config.toml
n_layer = 12
d_model = 192
n_head = 3
n_kv_head = 3
head_dim = 64
d_mlp = 256
vocab_size = 6125
activation = "swiglu"
norm = "rmsnorm"
norm_place = "pre"
norm_eps = 1e-05
positions = "rope"
rope_base = 10000.0
rope_fraction = 1.0
qk_norm = true
attn_scale = 0.125
bias = "none"
tie_embeddings = false
parallel_block = false
init = "orth"
init_std_qkv = 0.0316
init_std_o = 0.0316
init_std_up = 0.0316
init_std_down = 0.0274
optimizer = "muon_variant"
lr = 0.00447
lr_mult_qkv = 0.5
lr_mult_o = 1.5
beta1 = 0.9
lr_head = 0.00434
warmup_steps = 42
schedule = "wsd"
decay_fraction = 1.0
decay_shape = "linear"
final_lr_fraction = 0.1
batch_tokens = [16384, 32768, 65536]
seq_len = 1024
doc_mask = true
train_tokens = 159600000
steps = 4343
dataset = "wikipedia_en"
Each number is 128 + 24 x the weight over its row's rms, rounded and kept within 0 to 255. Layers, rows and columns count from 0. Numbers have three digits each. The size before them is the row's rms in percent of the matrix's.

# layer 2 attention key, 192x192, rms 0.0631, rows 160-191, columns 0-95
104:146108079119129116121120088141152107129112132127163077146105159145119144162102118149112143118162143156149115118095134094178145143108131106120139159134085094109120155148120125137110137132150121091142134152165145071148104130153118100131110096125153095122123114126110105166143157127155125137
096:102107122065119118083116109124155105148108113160095120126154152099192083119100110118165111162102084167134118125116157132147160103091139162126130067091125143125115154113121111160118110125140119144101146136142118098158129133142153152091115101155103108132113138150131146100112120158111140116
098:140120128117110132077079056099109140151125090128121152184135123133146075151126131166157118145182118134171089133123145138151155116101101141119156093080116125142099127105131125138155110156114145128151134108127151146147114105124146103137118138149130148123109160144126098160142122128114140106
084:082119136104107150146132127162097102099070149128120120189099126078169087128167132123130133137131081118134113176097113131131127134149086121121094144111104149115083136087139155162123079115113156076122153140128126154130130121153109136115137126132095107145153162138124096125153095108109127085
105:108103119166163116165144169121136166128121113104136081113091122175086112102139113137120127115104147129105151141150114090113118154182093119116124136168119117158176110156139139126106179118138127127163114108165128128081094174167167097119095136099157134143109093141124126089093134110090146179
086:142138124109117125140119112119143127057149136121116107127123102117167138129175112165144121125126163150119120150159109135114157110142129115123125137098158157145111144129134166090116104119129140122117129098128135157156152158108198137145117131146158104150149146138120128137096101140124076131
089:087069094154131160118105119115111113111111159144127118110150114154124148104121141097090148113136102123127125152105137169156145138130130110120106179120065122156109123079124160154167148149135147115136112125140105124110142142153101173109117112117142152155110148105113138130128086081103149119
091:105142156127125133095081107178110151107174109150109168124139140140124104141142134094145106103123140141131113103134158160106130105123123154178148118121159147098130128145122103167128096120155157135069159121128113078141143140118102158160124157138130113106121170151121143102164131122119122099
081:126074184111136130147121097128146127127154088146124162106096097128159110118145100143156072116120134155111134116155136155081132108139096144152139110084126131082120089133138127143096074139090150131137116134121158125166097088077147151189115139106177134094122133141150128084149143147139124139
094:108119134130123108093117153141133142125143094142102139102086135115119111087140168112158125101146117171154173137164126152109128145158116100103128154119157101114104106125137095129108142151138105107117154096103110148126118095133140144149149151111126148123084081143155141140117116158192134147
082:113112084165118107141182163122131111122080171093110128152127140139147134140125126111101115126132109126081126121175129135116127186091143124075104133136164108130141136101112118105148143160132143143143140116110090127099120125122150145101133072120114115139161159118112091159129120133150127139
086:156132064151138151148144145114134094150077131130149092137099113150084136165128092143130141164142095151157125128086125091127148056150114087153104119146095107167128170146124159131137114127119092135122117129115178133118180154146148105123145165132124101110108088126115140158144161094087107138
079:174170135145138132133151109125106129149124154138109169145115171131153079093132146098136125167110075102163096118128108106082139126162138155130131089137131157109133056129124134131117119116124108141110130162131115107120121153118120133154163096126117163110119138164169112150070150169144160111
093:166107097133145139123111115122132130097112138117148106152124162142129153142137183114163110125148123139119125140162123084151133141149147136101137115136166118117112113117139147149150135150104156053100151147160150100143144144074112143085113074134130109140090120099126173154111103120084134108
086:114110164118142129111157120141143133124139114070089143102113165111143145135108123120109103125107118129108132132187120157128094107144150141133177119100130166157120150140119096146120141154108141136109090094144160109132087129132111138100153171131095100084131109164130124124128074101138088143
100:069127141122107122122127143105142161138107138127121086115141129132112124106144116156108227150098168143131117126119119107127118121117156139120107106143121139135157153120165127149162112107121070140128079083088109133106174133167124109098159163137147142122143117129141105100108115132128126121
093:131132121110143083101120109104142137170187105158147141106100094121112168128127098077156124157093174130122142119139098141133127134103158159158086073162121116107159134140098131110146130138152136106136113134135156084123084144105093098123098138146141103139136119089165169121108106119126140132
093:133115140161137114159123124170148141126130096152094092125121129128150132141141121154071136141161141103133151202098140124111132050118099092125141094142148094181162115110118131105108105185155104110154097133110141128085149125146159113115092152107113132108141140122116122111167140104098121138
087:149087148136154128134104118135182116125136120112116147089134112156145124134084104128130161157144147170143132113140117132108091118110112135099124124147176101134136091136132124106157126128135129134102146153115128073128105096131134167120137135130135108130082101133166147123129157092128169140
110:119135133144112138096100156112094119130144113115127105100154111148111107130116149153116138083108147141134151107112133088165148111116094095140164140147135087101105139104095104164132124146144099121192081118112119103113148167156141118117136139150142141099109110133114111153117136071124092096
106:160141139156140119119102089112112129127097118124126141130159129124163160095103051088135152157136084102145135139153125142134150119163148143135134166094127124142120101117116153105067146171080178162101124189113151088135114148125110092140087095128133117135122090137097119113112149103126117139
119:123089179116124128138152138121110148152166149144121155119136165105112097162147116134165077088119104118124144113102160113130129111083137109127142103101107156068084130145065107127120144088117092074125137153124108131131106129122156166135116098133164083136169108146120129158152123100142101148
116:127103128106070130168163113100159141133172151116161135121107119090153117158140112133154128168112103126103103131059110154110078147140154108132129110112095179120129138117122153098134167111143115134169118103129126141090125121117160156124148146125128109144149166139127112127123104143123141174
106:159149143117120131106094116130098089101130099089115136141127139169159123118190118143100122104150135123141120128165168111138142108154121142133158117140151119188126095126109117103126100170117137120103119151144117125131123103093139114140139109108096150146078086111068137121169140091159116136
097:113143123126150137144123161096097110116131173134135142136165129144149028126137149111137124146137074111132132089142095117161106125124161144138103094134104142172149119145128155129158139102136107107147114140149127131143144163140144139117117104151099083132170185088115111119184109122126102117
111:140148126094134166109085131125138129114103099133103126121086137154160120104143148134086141132147085157143160129159136093110093115133178129137144132159148167126149122077141129109119107165126156116100122150158096093133129113106114114089140154142118163081115135107163143136138112129147165105
114:097165157108098138087121130126153119100146165141096114116141127105143139103147157142075130132113164117128138104185132123120130149112156124117148167141122138148116129180156118171117142113108125183104095137118136125173156134161116097141132128097129199073149118110128137158145108065155128102
109:131124119099138124163145078120119137161154145125122140091111179116126132206113139129133126138142155141133119139135145115160113106117155146152108080149098143107127145142156110122095137130113080127152131131119142108128183128068158097140129170125155131092119135070156152180125131104084105112
112:144077106104140157077163091120130146145116102164130148133116140095125079134111130099133168183139099113087158116141086144113115127105151145120123136146137145124084136120158152123129196106150088100157152106120106128083104146114116161165103141127141103137133115105129149139130126121159128152
096:133130117140176061128102101125143082102114158136109184099122129106156133149134159157119140145124124161091092164176102159124142153141147098099113120122167155137130072104155162156116128154122144142129135087121164105100134113119123146157129091132125103127094142053162115113107099159114123114
113:142115135101134120092130155115106092154116145122139128100158139165136094124095095075083142139117147122138120134115143081193123111149106121142108174160133079124097120123152196165135143159086108125167108117142089104140158119141131110113140150148139095149120147132157113117081124097117125116
120:133101119126100130161164153118159172094138129096146121099120144143111119144128121110141113146151137093139162135109154107127127156128127192167082138140133113104116179135150136077114078120113099127139129153115136115123126134081131164117143122109177129140086150094166131159110129111112107119
# layer 2 attention query, 192x192, rms 0.0654, rows 161-191, columns 0-95
110:158146146088105166154148129132130117131106136099167101151113176137090155168150072122134187101128124129118136115142119167145132128158121139127113155143119097158116150119128175122148172097102117149103110137097141100109144108122127181163141115176133140123122121163131115138111085114126124142
104:162094142103153167184116145125156103095145155155103081109120147126130132162144091104095179095106114146102130122143104117117122133146124128135130184170107098144121095150128146123145122137136157098116131120131163100134160140140131133127171124119137118138088107123127135135132138121134112119
086:124116127140146144094150158151105150133136090155123116101182124141116123131088106058097133102103101150089145169130134165119110144128162136097134139108130096117168098120125143098088128118126155135126160130104104142074147138102158136153138105145144153136138109161131127150148122123095164149
105:096169052153114144124133120092133100157144133165121182126164102082126129086112174130130133139149104159148108130135101151160134105128133120184150119091155144112134158123136125091107088137171121125177098088116116137119127127101147107136117155137156119111165154096114140153145149134117140128
090:073157114162113073114157093128108132108131086180118112142130117137125109086111123109173125128120169132138152117158151185104098155124073104127147117120151131133118137128121190137135096103162099145114137131114120109086168135128105125130134130111138180134117122121151133118168164158124144101
097:127144130141149086103120150118139100126099093146099118108115157117115146137124153142179118127094169152124120146156113153137155128141112142105174129144172112099099123141151150130147104109137137157110124105115113154101152159104098149116164130135131110116136158088140112117124155194092156122
087:108116183121133178106172124133137112109127144102138161124122145120095120148131124160091144121138104150160169112127112114089118120126130153139127118166112139140127104120085106105137132153074127164124117118154131142195116125119134104141111094181144135136161127142128124089073114128136137129
073:134126090134115150142104143104122145143105154160075168124189119124095138134108113130114168126126130124125164116116160157125132130082132139157122131142104116176133156120147108131123129197160093172134108125176135144160113145173130134121088135135131111139111107109101127087124143123147188122
094:147138139093119130120114109114116188164146116089103154124141138105153119149107120166171089119121141102136099137147140156147155142097158140152160099120159117142103128124098119107153128157161135113153104120145154170151119115119128123136122107107146092124146127121129099160132109156122143140
082:113128144105140099113102138119123125128136122147139098135138153114119116119152146124131119137117127144131057126149120153189141122134147119132162104121121137158107111144126176153117110123149138144143165142059159110113161187113113145099116149161113138139136147132140092108155122117114105111
083:148077117145110115126137102182143140138129095091140100160105137155143171143150108107075117127098126102126100144128119109132110099125143138099126148133078126143130155157068128107125109109135129088120120151107136129113112107150165128088158138161170177160177144148125090155142119162079134146
081:125113162132128153080090141155142137171136157108116157130109103134102123109162112171116158159098087118126110158119154161128062144140111133113118116109117155161167141122102104149114143163093120149089138117123135102169096121122165130131132126129111124098193138163091128117114136143122106132
097:144142130124083124146128138076133143138115120166094093173131117141149103094106110042166142147136156114093167134165128149130125133143146124134157117135145126133133127129169164136133124098148129102131156126145141131089093151153127073099137155148122152136104094113127129173149136149079131133
094:105157168122126161092121099093153114169153116128096128155129134117091101133131156162143149099149105144175137120119164151125126162150080154119117113120094131133135092129148124117148168167100117140114132149199149138174085128101103122157087102141136108129123148123099110109088121155152155143
087:142166106130161147121142114101082101122145131133146087146176154160125116142148114114137077108137135083147156114136128127143147121105140158106142147124150156167090145126125111122146123110134132137130097194081075151080142122148131118095118174139142135138158148109107116149140109113098145086
099:121077090153167092145072177116097117149097145139175137098127086135172169114131153107137139134175109143113186129123138139106146145141139132098108165117164104105119186151095149106115106114094116105099125123115160134099116141116114106103147105106163114102139105156125114128127110155107118117
091:148086109108136154115143177160112116104098108169160137111137113094131105123149157123095099120131154123129161168086122168119124164081180143117137171104165152124093115138171138117146123121125163107109145160120087099108145133146141101116132146141139148156142134113127133133135145166125106124
095:120157126109123156080167162139159122117135133145099187130111144151099137161113114132133101107123073135169099185090152159147153149124164153149137139098136154174107130112115095113137156141159147137102123117115147175183108088134109112128146132172109102119090131099154119127137146117134140128
091:146161105122158147189158138125104108148112093169129098135105118157153160114130121088145109110080097132128093130118146106171115105129139111137135114137168094128103106125134161155139079080126097119159157128130118122099179161132136113090152121158129150128144164073111114150157158108122083118
100:153136135103099137145146117144159147144173086151145128143149124141125157087128100120118105146144089193114127147154116145138092169078122144132137153120118160115090102116132138120115163115108141166098166119129103147133147088089112135153118139119124115105160119123135154100119158139133133139
103:082131125121152119125164119073143142148120163152052139105112148103117105143106115134149171118188173106095107180061104109120177162134113110122148121149112107152173095119115129131134128148090115121148080152137109121153143078134153126132122160136131111118141112113131101126137109115139114141
105:130146145110141137096096104130120111154122177127116146087170143164125147128149093129118135121153157124109117118141163145085116121147116068152128147160157120135122170154096131160132126099145126128116126138141133141110116139103176123077089096128164115141106191128125116150127113098154147140
098:093118164159109152139070128102142128102134103137124105111100148178153133143123156125168149086139149180104120108133134118104098103094138162172106121126135143134129139124151141141151149105158147133139107138104110137115150123097094113136145094084121182119145125162133124156169158072138140094
108:081132123153131117105121117158117154134136097124135153107138109136143136167126140072126144104124128123107089109130151083085118107136106152143103116118125130108175160134087096099107114083097165111122147166129116146134133101136122131164130098112162158098159104099150125126161157118137119151
117:127101148115147135050088133092134091139124129111147108100123089147135169113105138091140114142131145124107123095133144166115113092139117151103138119153129102118138140140110107131137149135133104121175166098129142107094142151131135134069108107159134120168124156119126148101102092125080122144
110:170149129160107122084136126121094123145182130144121131124152102150115183141134112113179094098087107115149106120125133158134146154148116139106112149137146139128135121128081073143102124156100179113175136133088092145140138190146129147123137108126124163142114095142152155136137104087158129158
103:148137159163124174174105149114134115098134181128095125118146115160109124133133108138087131124116124111116145090094149146118140126109111107120126118140134161143151133087118113143133129158121093078134126143117101124097103102137116170142133179168159121146125139124121118127093140113116106136
107:096095120107181075145138098122107127127086143107142170158173105086144156144129125137139101125156122116154128134113130143119120103149092120107130095125131091149159097123093117131146156131142135107106125103119104145111121112193174160141093122151127087121149149093148153118112133108153116136
104:132162136085067141114117125145141164103174107084186114116134136159170092147136110091106097128112111176128143151143166167131125139119086104143124085115140124154094153102145116098114169094133122135132102162131126157133095124107083097134114140105096120133125117124134125145087095160108092151
111:123098150114136093132155103199117142105106129159104132142108123169142142127117093147154106131135114127114166137153104134094112142105127091148145163135129140161098137141108116130126133110136102134096158166171093146127108100125115081127105151149129119076083130089134147091117103157138112134
117:147131054130134059096104114139152132107126145121098125110141075150132141158107145154103093141088173125139145159055129133127130144147125113148121141123147141120141103094147099123159115145157119143131161110158124120119109165133151156129144128081108130084148163122087107136104117136093110138
# layer 2 attention value, 192x192, rms 0.0571, rows 128-168, columns 0-95
093:174126199129103104123165162177145112099153115141126141145116122086134165096110109104132137138155141146120136088137124137086156096119124101128139110140179123141111155083145124082124122165128139104161118113108167101103123130124106129154119115181119139143114148156149130108140079174131137129
086:135072127146113116095140135098099155105094126081084121091105161107140067117117156119110149100141131192090115155119109127156116150158117073117117117126110168149119159099088130145135099116152122104098132129151129151134147151145149152141143122133116098135101166116089131135131123130144147165
089:134122155133086116158149137140116164135124133101103143110101123161118129092125177146172090180110123113147142135140144114114125110154130124117153112137097135110110116143166126127125135125127122129141127132160119116106130140070090118144092054141087108141118137165146152112147105158136147113
086:113146121170151148150101124117112145145145136138129119193130151162106125096155137146104159151118114142137128148151104132095141096114150124148132096114143118131164136122117121128115099134153126116176142121168095147069138115101129125127223134155176101161180142084135105102133141106142160145
095:128115118137120161058140098094137108135109131151126153073125155139129131133131141159120123136092120163099125123104126125116110090100115166111138128129074081134094080122139122121131105153106091131106138124187151097124119111123117140143171165104118161166140136111124178142166097163153115137
091:155132109124125099137118088132139117136123131130170139173148152094127137103102142142095130112123135142072104131114111142160126137143177177137144128139121101097132124152104146175143119116110133137153153138147149140112147126167128136138113132106139082128143117172146108142118172176140130109
094:135126136123136143119119136148114130093156142115095151101073098140068105106177140087110102109101148116100160138152136159126115113131163138145092105126131115078126105164109095159149118113124123141142144145169087095153109143144141117140130141111089135157177147115101124122140129104111154144
094:108111142142138115125149122120074122150128115122122121136147088161136056155108111124098145136159117120151120113151131112106126145059112143110111133177125100121154109153170157177116151132120141108124145128165121150159141065155150152159159148104162121126138135132129087129126106168131137143
096:105117109121167143115103151124109137176165122104095114128102111133132110123121169159157097159144085103081163121090134097145139110116155139122126133148114147147180109162152098127121084106140152136144162157133168121169140102187153116113122118130108116133081145157179090141152149104132160139
096:131091129111143108114164140130151102169125115161183111106181136148109119135131115186147135138124186124133139146103127124137163104092130160119107125157121112128116195165159128129118096138137120126145135137108172181117138153084174121099134125107115117133119115078139129099096111181111132115
097:094153105119121115146127125147172123123107139116121123126123119109144136138136131118099171158124141112173144123117117153112115168121126153147099170106172134146140159101086117102147109126176093142113125118115145098125117159087105116125141123126151148123132121087125109099127127143130131129
093:118182126131126114108082094104128114143130181138155100156156146127124125124180118143170163141120166137096146142146126163138179145137089084145130110103160113137153087102159151140106124092154111101107133128101108135116109152120122156149122135173097130123096121123111130100128106143114194103
094:100100098128138136127085077112108127117134102157099102123161133130136159100130142184145151125124107137135132173106154098161148148103069172121098115149120142157126116088158115141083150151113122112106163118163101080084125134104103107117119136140122150176130190114106119114139079115090144121
093:163141076080138131095118166164080146116106132083109126112115120164136176128114100114113134126094127114120118159134130075099117140104130127082106135146172147173142093151169143145150126120136146125110127127157114137126149155121094111157117170131140141147121139130130109157155130137172151102
096:137126123134100109143138123117147161106126128108117139155127130134150068134127127135140105121115143102156131157133111126159151129139150131146138155133152111166113120116128067103188123172108110121124123142165128100145099134122137148076104142130107091161079124132141105149130137143145175092
092:137078134153171092132119125129133121161126108086107139132162130140093122123069114100142129162133157156132118147143121133090153130083155116128176147071115131126150147085142158098150130133116129149129131099139123101091132148115147145138081117165100132095134112138104175125112125120128167161
095:138150139171142136131143165140127144135112157116067121133127108114135104128103143073079096119102095165163112158113115169147122102112134119124099149126127164075152148154110119132130102119149146116128125132145122124138093116079115136096172137120132140107176136118117119105115136144141144120
094:173136097151131093136133114130140134070151178147134154108106131098148138124126138141106101171117169141092150158132147130127114155112129109093148155144141104116116123123155107100135110130117140109155063064108137102149106152069116140125145124108163144117081152153100151120116142175120105142
091:120097099131201093134161123110097155140143139119149149156144086112123083135136123101141126116131115118114099161135106126171130128140140107119151103113150074154177128179107118180096138117130156126097131105130162145121151120134082149129115102111127138137121124160097148105093162101124149111
088:166170145113084135116036115102119106121114182171112173123122128090113144109146130132133123122171119121113095161169128130093135100136119156140115125083118133087092124093070101125145149131127130117131099140110105121129137137112110114145132115141138151157108123108152125093182138125108139140
090:113108096137149131135136171176140120151108181137146114093119108138139137127138100118112142119100117129114131141150146138100107079155097112190087117114155142183152118113153145131149087114143142087120122120146121090127111100161137142121170149146144113187108151129155154112145124166145149139
084:125134129137105145120145119136145127126129148152123115140114132100092130109097122126110177118123100171150163144140142123126137143124109160148168108111131148126118109136165144157133099145129098145131132105103096192191147117195132124161119147132137150094151110107110133150123084119130155113
089:136098091113181143136141146101179139119109160101135122126139123120170115103100126154166166116111108132115089120141142133117130161183165105134161133094135144155147113177124109149135142132118117131155149092141125114166153145140132161154182122140124124127142140139149123107152090154124087114
087:109093097127124148108149125141131102145148122183120131124170101097134158109136121133133134147126083146128130117165148144160118099148130132100107087161116075112140128138117093092121172128127150105114070104132098143147125139109144125108135100108106119145166137117128145150128094153156133167
095:110144112094190094118122083137128117100109138131131119122136081085130115176170128113088147126120106148148120121109117157119133115137127171152106104136090141104120108139143110142153110111160155112099159132164135113137120108113141134080174128145135140174106136096136063095126107122140177124
089:108149161124134155126114157141153121101119093132163168158129140134130148104108081143128130117147102145203141114109152120151155152110144139088131142108153109144060133104128127106154093123106150164091144148134110118121108076168131144135142128138182163105159144148143103147091149138118161130
087:125152134107120171118120132075129127111153109173138141101116117148140127138103099070182133141150116104121122132152087115138122130154119171138127085097148133129142127126154139129128155090157173135102157098123113124121143145142166122085091130126128090117171039181158171155143138112140127133
092:145110114095173127125130121148132128141124112142121157123147162110123165131120111181161121139132110133156157145105138126148114148119111140170146113112128152111095109062151100070108126129131096144129143128089121144116144156129139119115133117147134139105136128134114131120170193120131137114
101:106136129127113166090125133208123133123093086112094158125131171132167092088119122141126085130107146131109117112087107142120129118158110138137094175133081132109089129128105131135121144172142109163140157104109109121166119142174110115116126170124115146111097140113124173134144132107095128113
084:126127108167131142108125148173189166143109107141163117105156093139102153113113128118129128142123150176106098094107177081065153194137123136150133131136100137112141146115135146093133099135101101118096124154088145120183111138133127147117129130101138163141145136107138099140120170118139113141
087:145108141132106089115107122147087182140148056136147126136170098114150127140145143135138141074143099150106137104134139130129096112124136122112121115121123128146152157088107112122117135092113121112158125120125147100083093151149094169150081084109101103163129120132134175133149124131118158136
093:174110162110169149127124097117144131149119144122130164135100141092134158119134113114182159131148132121114149136137132138114112125063114137099097167167117144064074131140116153124099156143128133110115136106134141119082106128174112136143115076146115120140086130144109088157130144116158143126
094:123105127114158127159139119112121154159083172139153125142125159123135145120129160100138137157129116141114129125112112179128120129092157139160117094180123146105147179140160134143123120105136122130079123135135132178094150150127145117137121146128099124116130151052156141143142156132101126189
083:113115156134128128104117121097100147080118121134078133129139121161187183132105109142149114180143147136162179131148076108124090144128137109103120121142171130100150175131143135102127130092126115150120170109099143171129102101128099146116126136128122131107124114124078124152132146135116141151
098:111164117158096117164127123112129163114169133124093096143129159162135115133150161129109133131131167095126139117126121107104134099177111095155099117095083138134112144169100105131102099116116114107141058198124129102167107096149135118115117165093094150113120130101136100150131152123157131097
099:165098168110126093117098112151165147113159130156120089193126127135121100125102177105131145151153146154127096125096180119192138149096140175119109129105134123129145138138137117153151115124145112127111123121156164128133116127142102142131131089129178075116123163127093152126141144155137105134
092:144149109112097111105074147153144113153095148120124134107125119108080145160115149126129125135107120142099129093090099156161127145147113099139113143101151142106151120147127109143111129086142094146113136129127132107109120138121099104160170136161135138142151182131187110156153134179108145071
096:136119130129129103129142106162169130167104140077137091125143130122089122164131151102126167093099087128134132149131117146169142113113153146145131061141139163137113101098194116132123106113169131130128151144131126098092119166081133107147129114163112081112112095073137092150169126133157122097
088:142174163155145142113187088147126176135122123102098097156126122083158106166141117111133090134095149123112168170116136177140116122122111104143165145074085116117134134100108139143132128163164142117164109151114077129102134125125178167102109127139115149128123102134097134097127107100119129133
096:122147125162139127109120160130090111135130128127189136150153115143086138123086125119183139114163135143175116115112122092127119184138110144094175134159140101149147089159120114111104115095144178178130131128100112125122167133150109173126134140148107145135114100145103107177170156156145129108
092:087117111124136128082128145140146090169126129133128129121115115141117107112132100100117147121115159092161144082157165144091145110136159112072141141132081119137099105117138102089102154148166143106114136116133084093186112130094090124147134126117118138109115096179120113163144102113114162122
# layer 2 attention output (transposed), 192x192, rms 0.156, rows 128-168, columns 0-95
091:138092140114121101138149157194156106128117144135110129112114161111149109126108132130156125144112095173139143140066084074054113133094119094110130120127149153102136117152152148124167125130147142140112128117129152119148094106149161116105111148125124143138161153152149145152118129139144121146
081:126114134138154130145135129110103169143092136119117128131124137109127143135106141134058142141148156147084136096154128100094148085150111142162094151154068172133118124119179162114080129118111150119107121149106151127160122134103093176136153078151142118120105114107170092130125115111130135094
089:135143110124156115106132068156144114165123139113091120135146154108136115168125132128136130121152147139121146110112173119111154139123134124131100116146136086158172150131138154133142112092162134127090122124175143101127088140145128184126155148139125117149168091146130174089135126117131144102
089:055120108153094084088091176128128111122173133130176118126098139127158125138102128127101137123151211133152131144106150122096108141113166121152121125156151097183045122108136118128128139183088127118143140149131118085114161112134135084147090132110092121112149121152106136151119145098157113130
097:130121092150155123105126161140176124143153125105140151135114110103137119120107154131078110145134150116093167142133142139123107132167153158116142119135076101109108112133108129111103187153132108131095161094099105094146140152128130136131163096095110126117104149101143161134137079129165127104
087:114138122097154138105176149127137138150112090108110160098133158133124112130099170093145154155079116156137126150085144086118117176106136108163149133114115102120117111177120101124120113142121129158144133082130130109135142147158118153114099126118115118186149092091117140099106163066131151074
095:160121156099172139131080097171114151147102161159088085139176091134132109147148114137108126146109136133113130121181093093108107142139129134104122102109097141126120137126124137143167112133104102142124103173141087111093129118173145133137106155096182135105155114107170139135152138078107134139
093:132133148121156166104116120116129123158098136172148121123111082099139150127127134146134142148129169114126165111133155198133114158155111185150133148132113132170130101120106113113147126144124164131135153158091122109132085139168111132102171096102133132140138127143119149114184097121126149162
092:129144135152153140129121100149101081142137119111118115141150108132152135168122107086119151126074142133112134135112081178137122135159128139131131084128143111080148099153121113109134118121125164174118108155123122137103104144149133134115132115117103149150157094067108146141149149097154098152
095:134161123105101173106116143127123134172172099125168132105110159160136129136138118136136110151092144169085114127100160173145162155123111170163127148149145112129115105104152153137134155131161084116116183139112121156144149111138157100114157123146092124114068075103155135130141155095081158106
106:102125142108121134146094102113088108103134156138123117115115126112146105099102131120112107165097140082175150146092163126163158127126162145140154161164164124122142100133190118104108131128155122107165111105121099162096105121145157127121169201135148119119092148172149147122125129142139137136
091:071123138150131113152136168132099139145130127118160130130175131132124160146127146128128159089170102088127097124119136125142158105172128119129134082123127155170147126134132109151145123105133138101124144121117103134147099157127145153140143116127110108127124144122117145181177118150115114113
094:109134113110141153122108162123129097177170106170166093145120136121106111147110127120127126161139117091126121147092124151151153116142121122123125138133142082141141137094151132059108127156116101148133128158108153104152123154125111163139139098156164125117131136123112071142112131165145167127
094:153138137094155101154151112158133147102098087120149132130128127073117124100125124164098117125102113147137138108101107214103111089126117117136101105150157106130141148126088158141129101159114135142123121145114182109115119133147141137125100140127159143067177132207166133122128120118130151124
092:142133089158141121127087083155131151164098143123138165112128136133100194110155164131114147127122169112110158135116118146128126146137112151169117126143122103091153131124128143122110113139108108043142095125069151161120140094125155156186130167112120177100123141145110141151098153111083112150
095:151133110148143101185102106147143134152150138135134067132123118115118103099161173092110157128183081115106115151092126113060140122073155146133114144157161116129120152113124067113127129143182150108123154127110100097132149108094126116109136101167154122155131105142133128105147079137126115090
092:098121094127115158104112115078110153135119133112152117131154120122120146139147111113137170144114131140143103118148141083163104152166128126153129150086164126152116097148108114112132140133114136101123142142093112147094101135112122131190129146143157141126132131100130124115124124124132060109
090:151176146133093144165186113091168151099137110121129164085137113146138130126098100131147143112107142133151120127114137107138128162124151104110162148118108125123106114145155123118115133175135135128105125094144103164173114132153127139155148138138107085101147075142146168133082168165127086142
090:111135148109138137102126144139160142156125125148131134123114156153131151126120152142152186140140124099127119168108147119108103110098117108093143127098100161144123138158119094159112126099130130122118084145078121141157095141134133137135157119112212142149119118093116134098154153137117111162
082:125105120103138092124099158093123160095141133110113078099128132177143085108119170127137108076107108077141112074108122105144110128085124108160125072131146112125147150174107120153137156124153141124129147135117069095126101093154106133111090156150101127076124122137091152101128112111151165120
088:129146106099094102117142125221091118107148130109136121151118109118140106113156116167106120137118109148129135141096133139135119090180144115121077097125127148115132114106130137114124139134136132082131090153109129133092118163116123168118108106130118131100156134103131162129159101092106120135
085:126133125127122137149159108136130084119151166161150152144128188126169079111113150147129130165115114127101089172123134134118153121160131093123135093128144149115132166134076113148156112116121126129203121151138149133136145097146169124162135117099165158139093140131122108174153130143156118116
086:111141083123130097114114080114157136138090129070113139120118147115109122114092153137152151182124146160115150108110106159138134172136113112107124113172116095142150121099140086114105113108123125103105117134157110114153137125184111142140112119099126125130096140132119149117124102095151096130
087:139118135091144106161127071119159121139104146142119120137144106103107113136117133153154129083140143105108145132115125063092141165155128137112126118118093096131099115131116118083113160117142156154090126143106144155147138113158144132161114094072147107153192166165130156117134093098121089140
098:089130105112135145068093137109137145136110145170165117101161091122127182129146113142127126111130159142147121129143143155125106124174096139143150150145124137095118097104129159111131085145137109117158167116101086118101152087133122077148079127126097105105100120100121143094136147103113140115
089:101110091124101161210153131121110128122176141136159153124079145170110142132135101148080141096094157124147162086092147103161109128137110093125136147136131142121150071125128112145146110165139121119162111122089173120118111119105127095093157154131138137133142159118156124132170177093175111121
090:102099168108137111134125131132129109120140118123104149111140098071107126152139115139148117129157092082098155146084132133158130107093090168141115151115128114194135153165120052144121121121098125091128134136121151158122130161135135097125092158133119100125098162164119122103144112124179088118
095:146133163113075118148147067146089126157160144138142120122109119123074140122131117126106102086097090116143123144087141170131134123127161104162141106127163112137104112080150122136107122140115087086147126174140156110137138103110124153187128129059110106116119179138107109155146111159139088124
091:146144118109106115131087158172109092098099174138192142153139129192153140146131125116080131087107108160152131155176117133160108146144133136133090138093108123089088156129150180156116157074127133139113160147170129150141095135143135112121139107153177157123083140159098114139121116157115155129
083:119166086113164150104120115122105100086126143137093141145169106112142138098122143129113113108108097127170096155160120118172163088110158103113116133133120128080109109114127108099149115189142143194117157123165117128140165151128136131135118114103130116141128134146169183115172173140113148116
081:130142158125156138131165111161098109127121126119130116142143156104106152115119137084100137119154120092160129098111149057139161147136136133130113139106135133154126180144139119112159136086173141118125106099130104140132121124146136176098086155118097106184169150112146120117128131116079127120
091:152138148113103169101148101139114145138131118139130125170116114118086100109107115148132137134114124099157132136092097093149115136103090128143135112155142134111170157120146168122136093076125115151139106131110129075137113112113142128105103109159103129136197106115123127133169146105155100114
098:123128152104079148139071129120135111130090102111124163125125137140141102115097146093116142125182106170103107145144125068091134108160099116148125142138152118076113088068148155128136141105124107141108146130116111095114138161132101149101102142156133090135108125162119132118181121124137123082
083:138134172140112136151132110114145093167121100174129096151067139109108138094102109129112148138167133151130103094167194174168132108111174154132115118113101151111096155148159138135137079085110121116128121114134139111087135144086140176069130128128142107147168143178089139083136159128117102155
098:100131165165157148091102138138128125118129127122075083116143149109102081137164100160107112121137126152138134128151095099136161126149171154150113140101100141117134159143125121124154106144127162167057147156149124171138178115089163117123129152157130133137120104109153109109109123154141175148
099:116136121125106165143170102126136111153158138123065152116163113126118137167098167146159107116147143094130148097090111076129170151125124156157108143148164100164121107117103141076137127158113105151135117165136120126186110075128141143152156140108145129144158127118170133078107162127128133118
092:087128130161094071107108127122098156093134167139133130125161108114123136156107087090120153143127124162147111118096102140140134152192168085106135155135094135154174120108107135127140124110111116112119124129133146128121089093140121127100113107114141120137089109133171145165076090140145140127
093:139144165132120113102142096159141095162109129102144129110154130147120153149169105107102083120131117095110116112090132094092146088131138134164146108164116137132126115091118140123154161170110129064090135113139145101117072116119118121156119155153100142119141163135176103098101120116127148103
083:147133116118101156112133141161156144133103137144134120170158137100095107133166131133121156160156136100140122131096130165132128090139126109078135148090108155147106150131188169139141137124136152123098097144139093128093130097120170109094108176110122109104074110119118149126119100120117139136
098:160146149153102138123142116135115106129121131111130128112097157157094126122141113106132132115128110126135083125097111171123125097115042148124154112101091104114080136116091062137120114145178178131140136135103156154140148151108098139103157121116117162133155138156141106083129108164114117149
089:124135100126182106179090082135149134128154139135157152133155116124166170133151098184132107100111161141137138095140105101114106141157173123105126119134141106096136076160080114117134135073147130131159177137109114155093125116118096091146162099110134160144128156120121145145160101154113097153